From a checkpoint of a small transformer trained on Wikipedia.
Size: 9 layers, width 64, vocabulary 3300.
Each number is 128 + 24 x the weight over its row's rms, rounded and kept within 0 to 255. Layers, rows and columns count from 0. Numbers have three digits each. The size before them is the row's rms in percent of the matrix's.

# v: layer 4 attention value, 64x64, rms 0.232, rows 31-63, columns 0-63
# o: layer 4 attention output (transposed), 64x64, rms 0.807, rows 31-63, columns 0-63
# q: layer 4 attention query, 64x64, rms 0.194, rows 32-63, columns 0-63
# k: layer 4 attention key, 64x64, rms 0.204, rows 32-63, columns 0-63
# gate: layer 4 MLP gate, 192x64, rms 0.46, rows 0-23, columns 0-63
# up: layer 4 MLP up, 192x64, rms 0.454, rows 0-22, columns 0-63
# down: layer 4 MLP down (transposed), 192x64, rms 0.136, rows 0-22, columns 0-63
v31 100:177158145173120100114134115102105104137128115160097103145102097093129141147148133114127124093112164162124116104128144127096138130144162179098142145183135124155148102106152115116127095081141121
o31 083:089118130155157104113146101131106138111120144185105163168088098142114100140165107107114118134152167135118117144121119149131104163129150118119092126150164172112113133074119118135108162108108159
q32 049:126130099161125117128101136130157109135182084130122116119175114139161086112131159147062119153154133147136111142105109130098140124115135128194102121127109087103115136135121083134132120131149160
k32 150:121138115116151127129166148133166122131080148143096146137099139126132098129149132144153196128086101135091131116112113122119140123097134156099183100086146141172135135149157084117126125150108108
q33 084:113111143147116055101108138106126120170145107142154174106155164125120137123130144129154088116165111117111098151159134122124116142167137087165103139125132131135131111092126105146140151080138171
k33 091:150128138148147121116116100113128128105150088157185108146157091146151150146140148124117101132174146107113123113121146148102101156185140089124099158155088108133142136101105110126159129075129126
q34 082:105115140169116044118135142125107139165140125136117164104124151096125124139143143143160110101151126134115164125139151142133168108136119105120074131150143149172096102129110134121129103070118146
k34 068:177121122155108096106108085131080126164108138125141118109142127107134113131119099169125106157155135141109148129136166101101134085145137108114133137159074105112087150133143176160141162135108122
q35 066:144096124092101175132129094124088165112177152131108101129132130124138132118160134145159168109083140078114129149160119104154107177110147100116139124151111170168108108123112142142116121130119121
k35 066:147111094125141107174123110108137127111145105147090133149155098129142089130117167124144176116110137143135136139108102153123114097090156123123155178181097114190101131115141123120122129090143105
q36 093:119132120143127147175124091146115143100127128087108074157123126111147090130127101124135132162091144114151148150126135157126137160093138122088144135137103165186138123136097170094104099117159107
k36 077:137156136168126130133139128157132131091101062141106127116172107119116098120152138112143107133120110151101118138155135137121127132156164135110202129103106127167136120112141134144118148073113074
q37 082:142179144114171120129131140115119099178098152143111139128086137053137087131125111116125150101114150149127117119130150154130148082101118152115111107139132124122133141116178092128109114174154130
k37 091:118134167134147119114169106132124126133110176143140095072094128106120098106126088101151128115144118163092161142099144152181101141131104153108122109113157164121128108094151150146106124157152125
q38 080:122131108152107088165090154113118167179123084146158152105156134143106113118152132138121105130155159098103157134123119129120157109180153098130106157133117162141095106111103109154151102098136114
k38 096:175151089154149095167130115107129114111141126144148123145154134104135131143167137130116106117166142121101130121151118166119103106127146114101130158159088077172130098084136138138148141080092106
q39 087:133121127132083063147139145092145086143130132137135147125150170103135162129140168155124131114161114166124102109126089150111149068164132155127124147125129112122139103079107129153134119089119137
k39 086:138110122111122127104123122156135101126126130147146131107112114141155132136109114145138196152130100110080157131097090106187149091081143132086167152103155101125119137128133119110145145167120168
q40 118:153143134095136195084089105121145098118161138131085110122085135124126147117148101152152142116102114107177100113158142126145089149098096113153146123134137092139136154112166122128128130159140148
k40 096:147132136139168167082108122125120117066138086110143149136136097147147090111127155069161121125090134158162100129121141149122107167102141142145138105133158136135122159123129131123088165149122110
q41 127:142143162120123175143133109109150137077133162138083092139103109129123120111134132123111137153082138145143143110148132104124106130064139132108150102144135125122133158200121119104128121189123118
k41 076:151090142154128091137134076139124116133112075147130109156144121124145160153130136144092132157152152142118134107117128157132094115163117093132107199134072128104129137114099158114146146093117124
q42 098:124112118083120128147104167133131179114189152140170111168117129152135127108130098137137081116143125117133121088130131145127139163139157113117091103104175138134113116145082135082114128097129146
k42 099:164151128108136099183097150123139132125047130149124137136121132164133089128132131105093127130111114162133116090121105130107104132138156160135164115091110128171140130104176124108117105162137120
q43 114:107133172128142064093099149116127090164146106096164173136135137106118104181142154129144094093136145151111112142137140150099130136156134152134115114130137087118105101157123120106108139100147155
k43 099:101141120109191139109135078167103116121055163162104128124109172137099145106143109144127134153114104140133148130101144088139145156144113165133145136104117135133120115104117105167116153130151117
q44 094:104108154087092158125127154083131163146111140124152132137123092113181123143148115129122195102160159106146165136130125132154147154139110117113116097105117174107147130131110106139124119109096087
k44 095:124142116157117145113119163180141159113138110129150127137131121152125128113105166095109071147142123121176159089109166156110124110117114176157117125167119131072131120122125109150118102086105119
q45 128:114129123118114109116116177106165136129144108134178082154128150142115170142135123093176109109134092114097114119090146150109156130156130134132148150139128160141157098110106082108115105089171129
k45 129:125131111122142116151173132096128151126099131119134142126089133115145092148179153139181169105102081143070108123131117118129143093109132140082189137105135132172131123133145108129124120131138106
q46 103:117145138091102106107112137125156075083112119116102145144107105158146159111106158111113162110132127130151132103107155147116099128157145084184144133111144120124144173149139101130132141164170093
k46 097:132133157108112102130143119096110132160121093108154113160096128113127106185127114165107153158133153152111167151141123115137167084121107125134082110109101115147157102192135105099141108127121147
q47 111:131104111125126078143167157117113107151134098108150180149132121115115112117157173130111134127151136136120126129159110088131154115141124085154104144127105076147111144146113112206157103123115119
k47 097:103130123121158134101171149149122120161117129177129146180125140114127130156130144154114170079092097132100161105129114061133120133114108166153107117103138148110125141117147123100112111149084115
q48 189:114124136155132063124123150120117121164161087119158158119150140117106125125141137136148096117173118122112104143125155133111136134196111098174107156145137119139115098084114104132121125072151135
k48 121:145119129151118111124090098140106129103173099091134113117181102122124113149111133108098087125158171114170149129160154151141124133153129089148084155169100120097115152131105149155126122114155143
q49 072:085141121154087076097137132128116092149082151113189147123109110112121138156119136145133129114139111166143136123067148158127168089120110143117131126137119131120155150158125112128098122121176152
k49 064:104144106142078119097112107133076163140184116114138136086139148135124144148134110136136089120131161101142146168136135138117129125137112101182117101159101134113135121102084144168149146140169138
q50 070:099128140122130128139121105198083155113140139164104113109118140105117139106121078124151114107173129089126097143155173131133141162155119111159089166135148158145110080111131117117139135110135110
k50 074:148119126122126092166104101156085150097133084125159129115171099116128099106129143123113122155152156116138079136149156164095090142150124099154087138135110074152136107124137134137140132147162145
q51 085:122120104151135053128118136113102142144147105157125152119161137115117126113140123136143117092182126131102138127160157132107143155171101087157105131168122161154109079088105126129158139106135114
k51 083:155117133137135099135108130145115131119166091121172092150143110100116149141145143135092085154183135100117124124123146159094112147163128085132119163180084125123149130113102145141138125078143125
q52 087:123132106188127042136107177099153085138117128157124180134152125150134106133140153143100114088187160134116143096115146121130116119114127118126137108119132102128105131125122125157126145145130135
k52 087:121124115162136141118091137133132114152077175139097112131120129113147169141093073156126119130159120099125156099125099097177149139114106114146082127113146175110115139136097142122139173149121142
q53 090:154133137151149118047146131094144117139125138129165126121153143129114118124112142103101080122140116156144128153133110135134121123160120184122115102161146095078138116143149074143112158168126127
k53 083:116119097191120160109099112146136144096130147113135122149129139167124117104117104103137052127182128140176135111118146126121080142156137136107093150140121138102156122130094142158144139132121107
q54 094:141171095133094129156102147127151125153119130136172115161132114110166119150141129118109111102151160122092136110124123142110148129102186171114137116100118138134150099071093137131086119083157138
k54 095:098102164136141087170131185138139103121109107125119126190113134139131101130126136109142167157098124138125135062137092153138126111114132105105156133085119159159162137141125141106142122131109099
q55 081:137123178118116158136131158113131127162102172102139098136117116120170118131114120124135144173068140138128110154113079117143186100095137165095110148142106133103089120137114130152122121131091131
k55 079:147111140131145082144125133159149103132051110089140160116090122162129106140156136138112141136132157157152128140118097155127157092115124139100154117103104114188122122144160114094126147152106110
q56 110:169125129136093131136127096141099148126108111119086061138094124122128132100106098128152117142094112136179151131129169104094131172128119137121116116113134166160144141166147126138133086167162128
k56 102:139173095128137133129150104147151147107125084115140120121153117134129078117123175120149069121150159114140154111123136149084081120169143107107112155144116145135164113130105145149075130115099121
q57 062:142135142137081101168122144071135101170131156138177152151125129109134145130128124123143105128179093130086110122151110104171141110130137136126105143153123123138113091099094138122160145092135174
k57 155:153120135138112087144124114104098151124156095115166120131152103130126131155116128125111067125177139129118125150135158153118110119188133102129084176152080103124120110113111171136153116102145141
q58 092:160120123130119123170148148095101116157143121069138146187131126135117077120096096114130167145140129109128127135154095114171126125119103131081137091140130126149093122153160131148097162147113149
k58 100:087145141161158119145142154139144155138083143134138129125115112143127083145101132132138156164131093119128140167076103109156154142113145156123123130089140166147102088124147105078074120127137113
q59 103:105153159115160175122116107105125135133181096143142119089141114084140129118154146108132089111153089121135112145106143090126088126165120146154149124148136080097144110130135137110123130118183162
k59 101:087163144096129145095177141121145116137117152122112135141109175145123108121123150111147173143102118174131071134107117125123110094100101148115169136113144138169130148111164118106153141143101089
q60 116:143085136115174150126161167111158135100202111134073109149108149105132156127108124121140151107153137138140126123152070128133106113123115100118134136123149088087163143137107137144134135131100146
k60 100:114075162098147120112153153142123181143124169091199126129103105131127117161096122139134133131128136129101089143128167141129142146165102114115088151100106115103148097132141127122149116129096110
q61 136:133145133097126175142147119116112121136076177115152128149094122143125133118122100111120132123081131150117124131121139133156149106060133202093149095106124107114103134135153157160124133160133141
k61 129:137152122142120116136061114105101109126164103115167136137151131122134132154121137096107055115166156124147137128150141142130115138151128093157082157166124115110112142102081140147152115117162135
q62 101:132107129145159130108155168145113097180136149103144118100111166095126112122140145107106115091106161141124056151113155145117188123140113141137121137103141139121129094088146127146145151095115141
k62 094:140151155104121140090112150125151080138108122113131158126142138148156144106148114131115131122142092123124094118111110115122098157097111135175140110147182097115178194088158115155109145137108122
q63 109:165121169147152103130102110108126127141108097135113134102131136158138157100131114181128113110189118132129125123159133143158069131147108081164134144142135074120104115098127111131163163131130110
k63 114:099110150109153140122136162104190097144081151140104150132109143119126127134121133118148169143096109157134133129102096158157136124111133135126140092084157163127119138165133097062124138137093135
v32 102:127144134077129127112127138157114155116124113087092113104134116172145176135131142140132130123111147138151135099136133131104162203113148137133120099090109093161077147135111140104110118140170099
o32 111:112072112131103113135150114146102174137114098120140123131141132109154141167110144157161166108074146142149113117144127129167140149136148114112122123104101145173079114113130132148155110137107066
v33 105:128159085134099141121129137086163160142140144139176103142107148131146117134140097138103126122112134190109124151117103124116122146103122095148120149113097093129148157093081150140120187091130137
o33 133:118119126150116091144146102123096144131038145120153163148080163104154150152172106117127148169125112163088100137113146156119126116108113143138088127123114144145130121132114135144124135153139100
v34 101:143122124111125173146159163146085142088164154089109094108146139076140145097169130120126116166139130152134122124122095114145105124056112133163105118158108139142134119112106147129151143153124138
o34 119:108130104162112118141137106152117127129101111151135108130132187133141101115099135140109094160139094152108118141168128122138131099078120125151065128118081150117178171126125159119124158160143132
v35 084:131122094165143126108129105112162096134146150141149135134108107086124146161149112107136142146120116131107150139174144099143081173129144125091137099090147130127082166131118110142181112093158100
o35 089:154130146116103132145136148123131138151096185114139159140080133142102095130096095147179116121127096120140118106100142186124113123092165104132097094135168115134106150158156132132139113140119092
v36 105:151141128154178122143145143143104096101128136118135146186120133106104166156100092143137136116115133126149141145144130095155121136123122113108117168103158104150132086086115086074152140132131078
o36 131:101137157131115106137144123085140119101125142174138097126096127197136136144109134182109094131127119132147135146092169135153090115158168099088106125092141138121129133163144112103105102123144142
v37 107:163106141117116155104129120123181151109117115147083149116135116117083136164108121089143162093098122146163136123114123125121141185128135129132148111176086121170159095132133143136117136123078123
o37 141:180138142128096115078088156109159090164090131084132126166137125135162189173106142113148125139123108112165100116128094105126140127133106145127152116121136152123133114103118118145148150101110133
v38 099:140173121148105147125092106165130151155104092134116101140138115114144112087143124151127121105119113136072140073110118095121142122168149098129125138153112127169157172096136150125113170157105144
o38 114:106144074136165124175163143149116153119097098104154137144128143119122126112156095083110169161114118086115134161125113148096111137140096140126140159117123154112150103103099139166149162114111106
v39 099:143122117105132133110121102156121160174104093130113146114140167147118114118109065157113173145122156134153092124160117104170112133088135104134124123164135133109110153127087072141155137155126138
o39 102:118165084151095107170110117098118139133117107086140138143101098151112105187151138133114101107154183149129139089124138128124115114123133110140150126134101161159114141180099158103126109140152111
v40 101:112121145130121108128102104153123127120117072184118117130146119076172182087178147148164148136121097129131156133116140103134114108162123125133140163106107134129114129167115116101146122137156087
o40 097:095138106107135134108157129152121139117154108114078164122122115152136126081125109118143151106116090093111136160151130123106129193142130096130107129165160141152095102101169122129142147155178106
v41 098:101084143158086146130105097100117158135091130145159153141134152149139120130132142140118114153100094173122123141088182125153133141101100087148134127103130127122111109126167121096176150158150103
o41 106:120137145128111093154110116129152114141086097145116183117090132132126158094148143112079163140113131123150108135103092135115101144108135155184091122131143107119146134136144134144086166166170112
v42 086:075160164107119106102143097104133139116122158107137130108131181087123156128141131084167144130136135087125107130128109164142164133156108144137153083131148122150132174113096119105149158095133119
o42 102:183067142139113153168148120122144119134127166129101124158091120111126143110142094127153116126078113150114138092174102118126093139112118114090133152124109150149105139151109164157131108169118140
v43 100:150119125136114122147132183093110068132115100145124121134152125119154134147143153127141179117111129099125075062089138124117117128124148169105138134128141120173104111102149136148160133096127157
o43 109:151129106116132143154107120087163079139180083110156124127167130143153142122106149144134128119154105105162120123167107151088115136088150121103119112146122082124133152105112127145148147106099176
v44 094:158115116122148158129138164142159149192110138063103157139117064135092112136139112131137103117165109127134095119132121159092106141140118130114130139109114154096141133175109146142102161118120119
o44 102:125169126118112147098158147121095143173142098091135174089135153090091095170141108102155125130132163105152107128109152116138150105148109144100153098148129151150149107142113091149106110113125151
v45 095:114116130155118177116069118096127142141135157085077108130116107110131121103132099137129141105139116151149128120162172120171084142197123136153123130127120163110148115137120135145092104124125156
o45 102:113142114110132095126159144159125108155138163122127138067141155134075116140110106120111115128135145117104109166114150139099179102131073188138153124130136137146170095115145099120105135133151117
v46 098:119102114131163142080163134160133143125120139161135095136145134131154093135170175123101128085141064108115124137163105111127138103158083115148121136174145151143121122128120124131085159132107107
o46 116:137146175096137162118119144111106133175131116127133149145107141082118107103155113129160119139160132115121119174124151093115106110120087126153129127151103167134162144111099132103128165056106136
v47 096:134132145136156109129099100125126103145103124124117174107152137144111122119112120141086132132124170104078098138108164106136103138146140131192121113107086141131184115145117125140117187114135174
o47 116:087155087165119119138080137161133157121079139151115134119156142119141130150108126079119129115182138134147128151120118111073130126115119190100159108145139160153109105136115111125124161122108124
v48 097:110114104136128093102133139132105131089081149151118104113144142149143145105174127163127188114127102122122165146113091134128163124096125098126083139114169110154121140137148121159094102132159170
o48 105:150127124125137161092148108120134148155155146122159079086175152114109168080134113171135127135133121145121156133140125121122148094117124110143118156118109131112103117095121142092133165118059164
v49 103:097159153153119064101130136138090153156151128115155141133111147140129111127128127125114084145077157118132094162132124123111145105170116141119105141118118139127150143063150149140075119154152133
o49 119:081072128129129113191152112117139145097127121139113139137118111136100111112133109126093179143143169161071135133125132135127146152187098100107137158103142135128150105144108111136153127153113117
v50 099:096127147138131128100119084088163103087140100164114133134142150177143132119131105144084148136129166114151149129096150141112135140176130141102104124143147131116082074113151136084136152140110147
o50 103:103093132139122149156096162134140119115189172104151147144135070147162151130132127126125142113158148094119100121131093126143112178103140158146121110086142121094079133119130106136114147097130126
v51 090:122117136170123128138119110147116143120133110145156152086095127135084125140104134163072166141136103108155092190137127154092141111164116112123123124119162120142133147085125143152111122076160122
o51 108:128110173123118126127127076098141114152119124150148132112057101097150127126174136174106150096114137102100111128127145124128123127153095114122166159163145103113144175149137131111154089133138145
v52 106:130131065097119154153150139111137112118165117118118135111128125108143153151121107151119152090157130114101093168119166169128095057189141153131113139108123107136133134134120124128094130150146144
o52 122:094148114137127103124163127094095117174139146142144142122150136114129094169124156123147107102152116121057108195147133106122166118110151135099116134131105097131134105110157127158117102115142164
v53 109:124131160148163113133135140116119121128110170167135079114107120112141157121097119119121114161155096100126126089107153094128155108119149176154076120162119103103174153163095126115115140109154127
o53 131:154155100152125142137132110111134154126160177156069066095119149098125150125118098187123100121115133129139145129154125113092121139107116171125117109115107140152125120117128137140190102112125136
v54 096:147107126099133101116120141153143101090083119141139124135161129115171114133108126110168156124153168164087143130163135144092140131101097164142111173116144104143101125090120097156115092122167115
o54 123:115105131078119143089114127112116153111137089129147136137164110155159132143124165154144124133116095131111203148125127108151169123119152111125115137179095158114105143149108091102135097144105104
v55 093:129137145131174156115092153138119140103107137116142147183135113164143170163138140121112154089102112130141098175111146138117122171139128089138101103137137126143095102125121114103054144127123137
o55 100:078119154147101112082138131090133100135112147136161133122113156121136131163093150144134129106110141142135126184089145146161145120148136195103126144109136156120122108094121107104117167080130123
v56 113:108139119130102107155159143175126103115168144110111156160110087098096137125162139087135122144149126145119186140103145093124111147144126127145079122104169152113109079163135118116113144108113131
o56 140:097113133104158141089112144169108141132135175097123128102162144132125130113098086110153112131160096100144127167100161122159102158109136104140127091084172147120123156102150120123111161154136132
v57 095:138107177154171106139113182105106146176140120154109123152132145120121161099099159104102137128134118149129151116180086145125124118133136112119125163139114098088167122129087114121116114090102113
o57 116:164138158151131130091105077114140110062132119149087104110119136151121134133144113155119142089096141112132161111142162124133128148185107111140179114149143157161109119138141102099125124113147103
v58 088:088124132139155133172148119102111129112148152138124118117122144098171104156113131122156119166156152122072127111115157109113113170137139070113135125167112126117145087117148173111078107143142128
o58 098:122131127148091115158085127116150121084144151140129099141139134134122155094088137067097125144096102148104113158138106130143175112125139175183099150110134132155137100128144103152150130137158117
v59 089:116160108106120133102079092172105120154117131178103084120133132124155131163153101174134123144107101126108134123176128139098166118101116144099115146120147138093157082140134150126163112132122143
o59 093:119145106084132170128139122140122147096137146147168066152121117111119179137125091151104128119124117104142152085073146094140144145138153146131125163172125085131118114128110130105119132128174129
v60 103:121170102148135132178130077135113098126107122110148126096114102166176140118139155128134145101103093139164087113125111174118111118137151114121162133100114143127087135180109134145138116118169116
o60 126:130126130117157124135147116141107129146162129135112143096108112062117094121148158138127122105095118152129083135109159178092157123152144158085140139159142079155106116134150159139105133118164093
v61 089:129108124147082119168131132073130126107116118129141097101118150087113148121154156121175160156170145110132134128105141151095073156130106105131181164117114104152147119132126145140094136098127131
o61 102:147122134113113132098125099090139088121135120122114159104133149124150150097131135114112146135084074138131114156195103121146177120110107108159133135137135115154106138108168090149120117161153177
v62 097:118155109105136129187093114144112139134129114148104140121152112139128100114128157143119144099102114177100173112140122122132162147108166100144159143111117078155140078114148132142131123069153111
o62 125:145145135123163105085087105164132121104078089151146105122148131130166187109138143105111154099109101105163122105105157141124111134159148150140166146150139114149096113106136123117127154138129088
v63 090:163158168141147160124127116143150119101103126085154143162124081117155101125080143148140097116125152116143110111110093129127137125135114098114152127135128188082149157116145184121113113107102121
o63 113:097106159127135152122157167147136150106159136140157096130102119137107114111149130091103096154113153148127127121104112174119152103165101153082110159139133121071196114141118117118137106122128118
gate0 099:108112145170085098139147136114139125100116117129083109163102145152136147121124129138140132111157121129158083154134140118134155077134122118079121131076140164174144131128100154158122084168136127
up0 101:181132101159119156159123161153118123123105122140112109155127097097116128098163121118110144119122140135127162058149138161137110156111156154123127153141065111111124111149097131154114141095134088
down0 101:101102132073138143138090112125164155158107097142144111110106103142121123088145145112103174143096175164078107148127098088131127113147145129166163134124157110132131115149126160153139135137113140
gate1 082:106128125138107137137166165101113065133110134145177104145121145171129161131156111114115158191135121108140152109117160112110107147098091117101117131106086150118137125122097151159145144119107105
up1 089:158111114127152150136167125177109139133095115097126165146138135131129084124074117126123153132179127122107154150132102118072100135134125120135150112166153088079139128141104143114151107163119102
down1 098:115123125128100159109125123109130114100134141138130141166100126123129157132099114142096137141148099165103140099136101157108108167178104160108143148141144129112093134100178086082106175151163118
gate2 123:122154143146156108125136137143128128129095137135098122110065138124148113136163160138142121166117112159147127095151133122091148108117149088167098122170099128136149142156120138065100115126144073
up2 119:151180119120132136131114122095121131120106165074146131116141111155147062152142150129117127173120103109139117142137067139102117137108143135103114124114139106150111111152110145149094144141190156
down2 115:111138131136103128139134132111092119127147159178123080146126075126097160109118154120127134147152162108092091153145159091129147138158103146152138125133142099108116178126117094151133112164106084
gate3 116:105127133111208135080146149136114139103132109096122113087121110108154116141144173132119163103106111135154133120126103141186124151140169124124121128128147096088126101101103137148108135168147129
up3 103:122113138095069129094159170116123162119136124135144137149125123141133153148121132150129165106121125130119087198104091135111124142129114070141118125130155133108106112174106105136125187137142110
down3 104:150131117113131126168148098125153156162100156122106109150104086085115163132096160085120140127134140102109126168145158088129116130150104136120114176156142115142090161136088110157109134156135109
gate4 110:113126166117121114123094141098179114153100132164154102156113125152104162129116098153161082110152100107129141104148159100153110140127105141105183154073118142145120156119150104141117114122110122
up4 116:172099135119134136165132097128105140123129124085144177124146145079104150132107125149134167127104107155166109140122151092102180128134150156124136077120126136111080124136085107156123113146145125
down4 099:134128133157155110159144139109114153106144124142106131136074089155140165163135112116110142156080143163114129126120140079109123095128108134106109154156152140094125123129091156101109169086156160
gate5 109:088155102113145133140125146107114153108120102087110125103161117146142167104131157138113128138160109113101136156113122105131139146140149174097135103155148151157106046142106095146157115131122163
up5 113:129146130114103152070168124098094086154098104127167129093133148158135151118128121172153196129091151125141124139129124128096122135115116128098102105155130156104136100165104135134148160128122117
down5 101:132132204133138085127114130146118125094117100134095124114143076133131132106091133131142133150172115125123117140167132059114121149160166156126130149144105124129105105114104143133123156161147091
gate6 105:157129121078103181164148160138150134081156137159096106118122154121104101109127086102139124101103128149114182148119109120145149131173138150123109127132108131086154114130090098139150139109131131
up6 105:114155084107134103096131112087121151111132121099110125169140150112132126102119136125141183109115128104166130147175116127122099191128141096101147117112134150149101165142104180098141121146150119
down6 100:117131133124142098159197123146133134135111147140142128098113089116082185157113154080122160164124118127110089164138143121102130139114111161133103119123158104158148133127135108092127109085139132
gate7 034:126115110089108167151150182102125151124133138127159106115118126164144131124129088119113118098122140106136138141146105180104157170154105121126140080096116077134191132093130139144144135120142140
up7 037:127094126084130182143150174127114155133132151131146108115110118144124122128129095118118123100106132106148129143132105181106149177150110119120145061108103068140173128089121123133132122127129144
down7 039:127148115147134136121115132146081132145114114139124085133146143154174124133157131136121083113127126139144110135117135153108117121144114143167121091184105092197130146115135090121126103122149056
gate8 101:134119123157147134123131149099126126187115133120112158082103188083150107128105116120148094132130155151138102141153098149122152071122109176124112098128092133124119126139153110148083145147143141
up8 120:171100076157137136134145155137170159114098145171115107112118138090147149089117090140132131159089128115120124118122144131100143129138102124142161149177146156114083074145127121144129121107109126
down8 117:147140177139145136152141128099103137083153104148112142145083119101113136111151113109113081142113136067115184137157138140134128148171124148116126087128125120136172143126097088122113159139121106
gate9 098:146124155171100122155152130039139080140102151128129176134151165109126177098139117117116106122122134131073128144150132121112132106159133119166125121147141125123137131103131107135098130150099121
up9 092:154130159115137126133119131152087107134064112123162151137118145112165119100126114121097164129102084157158063101156172127152133133139164101152131124138103140100153161121135111124098139117141120
down9 097:123153153148126133148120110181142145152132137134101125135162136080159162099093141142144117145128114085096099135111112116131163129129141095163141115089122090127154059161126143088109124146135122
gate10 113:113119174138137147111173118120112126145115110187111100139118118151125102101104157098107105146114133192133141110128123151142104123148119120127064170128103113075149152133128136140133138167103113
up10 122:136115147094138116144100095130121135100119174084116133131145132158151117141117112108160119148131081142105062101135117125099141156141151160132130204144154110108115134122092163123127125124136164
down10 107:131116094125158167141115104150138078165120109115103158112129143112105134138128125105123156138145105115136150098129173159134152177100144140148121164106153133091113149110152129110104050127113112
gate11 110:119135078165141125111161128132102165136116135138117157127098151118106128111135080151113109126166065117133136122153132157103136125130126174103126122111138148128112107142148135194102135183110099
up11 108:146091131111147111131119137099124125091112135134130155150113135126143139078112106120123160117157162112133127082143081144112134142116132161116135136169157146122108051111138117159162103180152142
down11 112:121099074126141165174102101107111127141106149101146129104162163116092136164178176106136140104151112144150084129159151132143129132121108117132124152137156135119126121130141120116060143121111106
gate12 101:123123099138126116122131200099111155124142128114157155167108072142141111178097135152137159167167138141145119136132135103122085129092141129108101123168085128116129128143107134116085112116112129
up12 095:151136119126103107110125166159105168106083093136152110154146119104136118204093139139128157135095155120183122132165155102119110129094144135096117115137118159109127109136135146105104131104112152
down12 111:175140090136126116098139148073150118138136131105111114119157168128115160108106111106142160117126092116154155134126145139110124143158110098152137160114120087128146082102177131094173114163128114
gate13 117:119144128133129112120112099068119160133151150119062142102068132114169113106136140138133133099122112121113172144128127148113122108182151142150099096138135142133119110122139123117147113184168148
up13 108:086150107090147091106110100138105105149107094150124150079132185123147179143139119183125121112173100099091132151136130135129147120144112128159137102135148144134136145102141113121128166102139121
down13 112:109113130080102117114121143135082168114156115189121149124147141135139148152140170130139127130137181145154089133105148143093141084115132131126123119123156122106136080150088134150137106078114134
gate14 091:138146197117131167186117114093114139131131125106083155128103144117085140096167133133115125126144121118134158088131095128112125092151124109138105125145117105113156124122134094122129147134197140
up14 085:130124140110157139125109093104164123119182126112072109148148127145121139148143119120118160099113147132124141143187086106128099113143125087152119099155126125105158136092172102144128119094140175
down14 093:122133119184105087128129163137159151164121109175130125150129143107144117135111120133131157118093100103141102127116134166135146132129122108078100133164162179098103110107112144127122153075138096
gate15 107:114159129130138117147149171119149118184112100121132133131076150098136131096153134184105107099156124117109075121155132106111125132154120148142126116109105136116079110113156115099165134161138168
up15 107:135116087147120139152137090128137194105143148102113118149081122166127115119120113158134121141128136163148125131146138143165082128139124131134135138112110137131085092153103182106145060142124137
down15 114:141158138135139116126133108089156128109184149138123140129146102137132144112107114158111078097119142120157135136119132169138119128140160108108138109100108135133066170108149120150178149102077091
gate16 110:131111131130110107134171094089153144165102123170075145141140137116103131080140136088112110137141124132129135164181134108151148088124114117129173113141108181091130121129110138116119148115106159
up16 119:187133136163104130109133112129121163150111144154118113170110137152132160104109141128118085093142115140160167133129126159115105114116145162115128135124116140122133125140132081107170085104060104
down16 107:103112143106130142167090182155106120099111153122128151096106149134120136150117180123149109116103137152101098136147150124131109170102078114124116174139095130124119157122100085112150166116142140
gate17 115:135126088153150128170082148135148128115101129159110101143125099112116162127115097118127114116142155161112129161181118126092115116144093134094153120105107141207113129134120165088141121137133136
up17 118:090153123141118178134160085115101141137139143143079144080167113178128124107136136133097112138146147094127145132120160136113144104106147132112077100184139102145135104111139106135147107145150124
down17 115:114119148122140136112151177114128095101155120133120159137087119094178145106125118112125163154145073111137135094064116119152093113150125148144126138124124130159111116156122140168176094118148123
gate18 093:099130165144127135157163132153112131161106110151112169133129162085144078130084142144165081091133154129143129105153109108148115131103144117127146087145153118096126094126153121104117105142125176
up18 094:113159133092119136128152100119183103097161133118114097085119093152090140142128106132119137118125115155150136118104171134117146080154099143172131158137128164146152113174114105087149101125133119
down18 102:124106121094166149110105114067108102137125123154136134148079101102118114120098148103135166094160129122083128160139109132127123140151160170163150138114139139113083160149131147160115149157118147
gate19 094:131132178139104111154076125127149131104128152126152121137105110128114133111139154139103134127143159135145093083117144131121071097152132128116125140093192121153129136113153102177088126123180119
up19 097:150115077141149134113122157132152112156139145132090141079123099140116127143103120135086092171119100127153166120168163134107140118099104135132140168144086137097165108115116138111171140127104158
down19 104:135103186128134110106127152111103088112105149097099151129150112127136112129081150148132150104152104160126166145136109150090112134066113160168151138117143154146146120144152143108087149129124098
gate20 109:118153140182111090169128136126127104116125142107093105142112129105129139176148104147125102089145145156108124131159126098142162129148139149107137174066152141152093118139141139125088125084132104
up20 110:129117082089135159093084131150117114140183114152131106149139152145137095154092162153141145132144079122151127116097131097147127184144126106138139136063124131120147136110131109129135137161121109
down20 112:149086150111147121144098102184163164116146157139149142128137127159130126121129155113132126137081082155147145149145136087153130097103110131102125093122105173144120112089152120128084144094111135
gate21 091:121139133102110136115116153110143128201163123159075112147142117123144124107130135135178101130134135150132126118115117110125095175093097095161115121164103173115142160137097085113137109123138148
up21 084:157108121105104113133155120117101095144151132115135109127131126123158152129125155106104136106126149180119143129180108164145162092125138129112130161102065152116154162062094134119132159123119118
down21 089:176114133114114143131134178164146134161123072132122093105118140106143133085099122148204103129152114112161138139117112091102101140106123129159107113132138162156113135116151129088119113140136124
gate22 092:097090175177143135157107142102153149111122156109134157128161142125131150172100140152123129106142159129126121072132084126154108100143128128160145095099149144116127111105099125095093125157132102
up22 098:125137093107136151116139147134116142120130163151126049119133148124097140074110128144135109149099148134138127154129066155091143110148161164137105130113115087128160133153146159127133109161098137
down22 099:089115128127106130124130120100146116119122138117145128079089087127124126169157144077181155118145121113119158123145172098146102172107178116126132151116167141127114164112115115157129145089123138
gate23 087:157137152114090136147101119084170126150172148116177125157107135110140146147142110129150101160104145137129140137103153066154124147094109148106103140104126140137131095121134099097162079116129136